From a checkpoint of a small transformer trained on Wikipedia: RMSNorm before each block, capped logits.
Each number is 500 + 40 x the weight over its row's rms, rounded and kept within 0 to 999. Layers, rows and columns count from 0. Numbers have three digits each. The size before them is the row's rms in percent of the matrix's.

# layer 5 attention query, 96x96, rms 0.121, rows 86-95, columns 0-95
137:434535478497460420481597532477462502492463506490519530471537550531581538466479501490488480436424497514450408507502450524431495492480484577473479521491481489461549499479486494450516591453517581597478454526473489462518501545471471500538439480484506505475512458419518478532440501535520441534
083:485465511516510548506481516434545417470457452537472503557498472479576462529494445528459571503483544400553474517559498559553543474518568492509549498565537494457460490486459531612508478541523395561543438521496475494525512491536538531526533485527494512547516548495477532523525490535495493437
116:520424495487569530526467560471580526517468518510490560558527466561554507519454450441514482501545495523443429527444530465436499444455477490527515498475484450500450478540508515459517505523502562459568475476515492421474428524484489499506533499489484472482473459512563533552521568499596569583
108:448393530489484512483549459490524514488490435536577489532446478564497502482466431512550534516586441459505461526493574519526509504530496501535519469501485463491522487521523438538454521496470445518521480538514495472444475560550580556556586549460516480556499585521520555469499564494482560529
091:537585489524454504473537524555410514448479420498487465447542540509504512442435528514508473456467471523469538464525444480488419489525524429489481540538507475483531426450493482489498461564562540532519482467496544522533521527497366495494416481516491553498488496489524407496485466486481444474
102:408508525440514487453507451444549527546533472498507526502492470515458505513500509482485475590495498565534558564472589509480554516468494483510504416615599482506517534492449500474493492485505573463480493474503500523584469526536546475459525535504456490456553512557471462454484500442418480487
114:493464469494440524512557470492511486619495399431515550507497472487525474481529488398463561528492516547533564461523472538517478499479509465550479520499446509423422479576488551491528547468479493506429496501546461472522499511460467469517521446533513475510488543474499533509395524442469493428
095:557538398461514466515488503588484461521512464519471445606519514513495484527485495476551476463562503562473554449485567452565431494490510503482485541457487487480510425441492432513513458546478495466519505526541531522516492426514547500520537483517471483500447463559555406567535532452539515521
096:527535492496460482479503533531426451569467490511491546470492468574537505452493509469553465462499552549518515393486576466505523492459500561513486536459446487443492472539522484448529574476440561428454530499505500439490489450483504477550524501458475469489439423495521527550529593506588508487
097:502565483506484501524476499545448494557519529469500541461518465453442555532538573485445491591460480550471549519456498491452452507418480483565484427501510479475497494504530525443521541463474585426491441508465497493511493490438498447475491468472500430438532403585532531514441476461495517519
# layer 5 attention key, 96x96, rms 0.124, rows 86-95, columns 0-95
145:488536462514438430460599567475467483476453485478524559494517571483546498497451508497475473405433516560479456525504421566402520481466433545516515490504527495477559510454523529478509577498506587571483477481485496497530492571512495499535487488469503515478502478423516490520443542522551457506
084:496470542526531511503504511394495448477514494520505529513483506447477489478507482475519520488496524440520460473529492548540652515525537433515542542544513503462443485535441509588492441505544445598531506496510430548450527467533504498499530497503484526506522547475489503517554410562472498405
118:510411518469507518539449517468525526491426493519540547501494493520557468514459441417526528483524536512479431516471526450421501459447467501481506530455547409521476462547521550480498474466517563451549486489498510445486463518496526453512505518488494492451511453507562518523496587547603603556
108:469348527500485464513499437489533551514474435591527500494485496522459518513426464467534488522551461473504456507503496468527539530520493444485534543518525519523503504563496470511409557438496492524537492504475470486450522539582574508557559559517552498554482583496475534476513526505478552546
091:509596466513456500460549545562451526449473417474518500507485527521495513486508485549492501441471485503420592487506453500491436469524524436506471507540496466489539469420486473488521507578564553501494473492497505527544547525517359494490426441530527540493489514482514443481467436531518456462
106:407492527462589481482520469478525521565541509517518497467523477553480500530502473464439504579523473541547535566508569508480586473452485515496487428620554554499519502467488517449506421481477565473515529501476465503536494502524522478494469524518478553476524496548529457508464455469376497519
124:505491498513408487505504452488466493633510458441505491498483487505490464543490488410520515491478454544542546466523477590541505536467497432539490540524427485448436499594499498544551561469484499496497479552549433497492517507463435462526537461491524453499507489481490463487426519496436546428
097:495573439447447468516526503613495458522495460574486483577486477488497471489528489481513469483566482581459527416473555479505425491531557488460465586464475479573466458528487507485533472524501513440479492502524529520549493442488535445522512438583514444537484485549465486490553489463554494509
090:538515518509399436540490558572442449551478511521479503462497535518480466524523485439529467519489548563524524447437546475548506501466503556532539519458450490470462457548486510427549522469454540431480515490513533432525473542455511475558524477452488432465499488483475506530471600526599520524
100:520530507497470501530501516599466507568527521473498479467515472502463547539535589466456513568500472535476546538467489507474499455433492476513460446509489460462533451482573567429581493416492533432489488517497536504488460476435529480500505428458469469426495439547544510524413534492455474553
# layer 5 attention value, 96x96, rms 0.197, rows 64-87, columns 0-95
116:571515462515537572473512505500455453531559457465539526453546558535557515483564476422409515479494509559508540447504574489531519556507494491536451542484501491470511503466543491501415504456538478462508535428512466523499477470469530446480489477459544510565464483423546482596470514433447500530
105:477447537531469481505487547477458535483466507488532507416497471530612461511457478530484521417488442512508473444550509508522447519450463525458525492510596502505554478503456539403503521509500494536519471541463551443502500443469499497532473492558540518515515506513459537587496515547419398438
129:495505447545478587507459478553438473462518599566537488476453472491556551477550508500495564542555537525416468490556491515552467533448484465519504550495421619544481519481503494428500472477445569511512431482532483527497488525503452513524480494478522487433425515534532489535477498515472529511
118:463515501478441490523457509541425473450467498427432529532541489465532549484420551601537480496467509483532516490512530488525452499482478532522423445573515539586455522574541466459455498546564511503448532517542470472468490471516522469500442501447557489417470474502540464449516512508511435470
116:463496439459446469448503521451462498533514491493448516471455498527494454469558500466552541505517462492512455530582510471464471541461476486383434573476505411549457473519514472525530526484546464439584479497462486530536524520458513547476443490482533514531535526555449483517496488612535460448
111:537438568558450514533512496559522518452557462456488476463481536419465522564449559453499509465519563572472463518557477491451493502469551528493480525429494496540438409466456556473475421474525477484456479533450489558510509502493541588506459529469461506537448517499558502547482454477466520509
128:509559516469473467502497535507485486525455537510506442508528506536520499545470445527484453538498401529479445471489474483480441472482601611479573521520399442396506490479529475500498487513486435445493511524514487471473412449520482510554443578498489513519473495413501498497510517526435512490
116:451523523506476519479568470467562530555453557491515541552463608549494460482558479492509517513492476560566529489463453475561502398479490538503488493462471516458412495504466485494403483522457492486496469476464520502490512442519438523457550431503508525491515494487527484483387465532506462583
099:563499509512495547427497557530511524521513454497487482480471433541492508449493482554478532544567569424524445431522547532461535438469464519590522520451490553460489593472516494434518453562535511502432478483529452452429532463550567484523467445522445510474483496545512550529461473507498495517
118:490509539463467575510517493476484540541460435464429468492498510515530514418454491433444556557493497564520521565495549509466452470550495477469392521455469518493516502564496457483519491514526403507497511515535526502503444492551526514480568496457439491443504581448470497529485599474486465444
109:483542587504522488575510547492481600464540510487500489497412524515519491556529502496481497441516471461463530462497500542498487512510415542532499515596516512500554486493469472510484495506573451498455500546497479479508477534444606547500483536472520533489487600538467500457512601571518483575
111:480482516603583490444495451509500525496512529474509439501509485478542621495508458515481515428426426573509469458435537487504476484434529494517570476495464468521488505466556487423449480471453520504462444432540438472501511509518491450455545452503480501517522513423516518503526567543522526527
103:530432494515473488479545511527597431508528519460508530564544516519484539501530531471516475482537492491501450539457512507540453496535517473508532463453414512477579517470475486492550554514516585521499560494542482525352413445569458523528526511483444542497500500459517466556526557509536520475
114:527440405549505463471475526511596500533501515485533477507456538480483447568536501528499503529576479511482538475420498487500523486495542440467567491544559451526544489463569520538504454526522491513483552478535486547536432519506452547535508491430443492535396498514448560434487506506470548434
115:503481504537552524484481488536506444550456490491593533459421491566439489607555452514518463503489532479488549551468505523543478472540506601496499495486511498557496538472454507515556488510476516463428503537405393547467549474520536477514571472473513470534533464466461480479538458555491520480
117:549489470502578449532494494469514579511501585477372532468525538488420490494490558472495463561527505506470470480521478471518504517489546526540493478528539455476450532516539464413496523506479508555502472570547499495481485537526440428553448486491501571461499561517475494584514481514524506601
121:560553457571527524514507508486524554609435448498465532442533536515479508546529495505432636423471477515542493551575466492515484434525488482417587479540487540510495541541581514491519481500498490486491487493470530502437497479481487497516433478523544516494472510506521528488505438516553554501
113:477464524476512529425571553549481497409474517506550509505483504498482500453509458497420614478516478472538487497525501545529458444496489524515537459561493502565443413449493432452584441507489423488451526501513524452517500508523455423561517488487503454528552548469496525504450528488563508487
131:565507441539472519530576432491529478565502549510477524518578589458508516519527487535464542575526472472489474594482533521584398510483487434457532519427559495492455462436414511521452452538517510502481546525558493532500527545469520485536508546484474478495564504499496529478494487483500471540
122:542554483531494480478501492475564473456503536474568430515485495521433559603541517523455458485504497419503449522467521595484543474493457474512488543486461471560489535532515424469497453538464511464550510494503548532495540540520454532496537525491493499502470454451435476626501532549488534581
104:471563486516533492471490486437430477494513531478531534480504448468467485515500489492490543464505542526462497473560552481519465431443421509531534550475541461453499469395570407549439570521449453465516494532514485511505506542442516546525539447495461493549422409528472545538564487481503509500
122:487514457529521533498529520540497544555489531478596471484448617476500474461447540541505466503523509485533460457518557508453498519508549496590480477457507466491503473481530453542464488448521514480501440587521495478464482512415526515460464421464469454487407483568494432467537471485475584479
107:482478535488460482507484513533446471525459520556508541447583544450533579498527489474404444515556568485543513510409485472540469512476489469478518572474486520482449481464492568494493555537543472535481522510453518450445520563546545460482469490571616537469471507561520516532481532484469460481
115:440505529430460471478465506458481455471544408537538411443497555429445543469500559508509543496468450501379537490448573524508526479458475457496482518470500475500500521514457461445529470465560518498532521492501470514549519498518580490477410480480455504471492495454522543561489511512452563451
# layer 5 attention output (transposed), 96x96, rms 0.178, rows 64-87, columns 0-95
123:497506506496608518505462512444513505413547516499510478476495456490525572514518497512454453475514495441473458553509450551499550506545472605459544507515600521591491542461486508523453440550511500533533528447446506542480574565551523546481458523533493546510539524538505508512481529585504464531
111:484468493449480531512500464539575535456485462503534442508536473574472517555475560548543585525500598478506504458497537450503508478436526509506466535519526438517463488414529527458504525523540519457516520493563523432566524432453521512523510413497457515511517443538489493576524510527443538586
124:434465484475481507503461486444564524454556537523540492469470543529498503506531498514539441527502442468512536460538573499471505517518516511487548508533503559535460464467350481592510501455484467514436497530551449486578472511571454539529486517493450552455565500472470517487501449548434476450
120:499531457473484524525508470529477513467489550439471549580511534489543565521490543523513531567556460460530453497498488473487477523588451491468459529464558503503493463454458478542565549481521456497564472614431432514475457448480506497484560469453477459504484481510503539535546511407451585507
120:454522557455497553458498496475494554493503474539521448439446443525492467492542572484514543496495483475567491487524518483495531479505457522484468465531472402506467493574523470541546513499546519451478573457509514491488548445436528418482556493462514409453547473392487445532557525514574512524
109:442457541550520575527452579472493477526472516536524531464514440440497477483520487529544481469515460562537478463522527482542559495487543529499516504558443542491412604510489561423490445516417456523545493488490458522530510529543558469451501455463485496510487463446482567541459571501447498469
130:560546484493523572512499460518485527545474496450541447486510543507490537536475515518466532553485488465557574541528464510551500472580551487476503418596494466480509506485505552486495459525572531475441538447507564532506529404497439491449467551479454533514487512533426519511544458450401523496
115:458475539549495444554558514553447529514524522433525455516486452443457519466604543477488441495457525498494489544481542572508459578515464541446475458458521519553515493438497490539474493527425505488489496478488586490522583530492497514454608529556441491514533498538514460490447474449497480473
105:458478480472482490456526523515573491473536488484504477549533584437476495499572503474467440435450489488501427450507484546529538497511457525529518475514545569493533455444483492440524554521520437548549494503564474512545487571395520525480442525484481545518540451454492503545417475477459407507
125:408512480548517439415469521529424500443462567493453494497454511487485493536515493565520457527478465436463482544482510482493539458458467532485435437595528469536518529422497519454493480482520527530544538480409561493512489522490493574435522512464486494462494442509469496485580483512590518489
112:545543398509465527490506517528478525474504456498513441502524505473499567549515530460530523499513537561525457544442512517519493536438438471496499530425500486515486565491544555465575502488482509514504526506554548527578492485543429462462467453492546433355509475534467493522486595504522526468
111:535478525505498488525494470473479472463588487492562499497453436434539515540544431583484539519484496534428571506507439463493449553522560494493509474445547533519510512447571492550459454464483448549494537459568420551529471501460529540465487438540469576474509528510477582501500529496469488552
110:500568512459452495482513563480471429519493462417473550507532551494482517503490548550471448506453467536422556514519514502487542463458585466484539449607482559491527476493449512500494503461520456462485543545450524556530572554520488498507452464508417486533465538497503446495516435534459418477
118:581510471507468453504531576432450470454503477451515490486470545524519492475455470485415486544468491529503521458532454551490522508514643572538500508501459554466529495529552471454528582525437558498468497495530549505447513469547468504540471491445493514449501500449442425491479545558536514502
113:544567510500454454462580487464501489598454420496498491496517552515554521480513472474492476410522459571440512498525501462545473557519480549476406562469486476527445465517515462502516471549490509513555518482518499539527485533529416472495503434545532529527512502407491441538448500503420473534
117:459494510527559491474519505499461436543560487551490514438500476488504453522517506511447475526542567504544520508474427535522514586484545465514552526499538507488497461433436503487464557528535458506472605550563495501468484445534554562509558522490575492516516568520482509503558519471462493369
128:476521480402551386513541489536490510508540484534530478542508534518476492558546451505504454505500486478512490519474507479479561508488498554407588520463519461487546489525530453476534516519415483460448534465495476475572483431500572519524528559544479474540529447413482554480500500437461519576
115:519484465445438496455520481518498499521602513495447478526459485469461491501542465577480470548568507496495440423500502512571481484493539432449474549448502476600428478469520503505509475442481526421530509453483468484488495484486492532423454526473468521462424482478523539446508396447475514538
136:536535550459424454500492481479502462483477564388500571528506462543515467483576447499507496497487486541549499519486561549533491490444493540586598529539552565533504503513407500480500487529470507496484580503523549509498509518526531494511562539433473499525467473525489554497486480572582455483
125:513516505522480553474560515485470540473572479483448469448468528508499468467511473478441540513503424537501644490531497616502487494491503480481452552508490482521505492542495511473448471547542431501402486550530463527537502513490492509394458453439497486501513481481546504476446491502451452419
103:498474484498581551466471496368526602496527431477505577498489500508556541464499461529498446484512510513518450499493559530514537541493453512519500423521520419497541515549546480531469487542462536492428545472592502529439483552504547473548472519503488540530492443543454486532451472550522530520
118:561537549503513477441468490463511487450457505509582496462505528439455523392480502489522476469497531488580473508494524560475551505479483560492461452461471487518519539486538513582576457507531527524476491518521498493450525506501592567462455467436412547465524491528449464511446522483424483428
102:531423513499502450531505511524572534437494489496509526489524537582473480573493495506521427521600514550516505510496512499438428431567459538538502486563598549512460547478474506508513520536487486521528504555544476450505492494529544438495526504533501534461536531498574493491604500478466434566
117:567424519553518540502509550519523492408509481435474506479472611526548504532547492485528530508483522468483499505467510496578535444470434491468489480448459558476458526526459563548482466513593481510473529507491481486473501531466449519475531455433520561492420538438494550577528531555512542534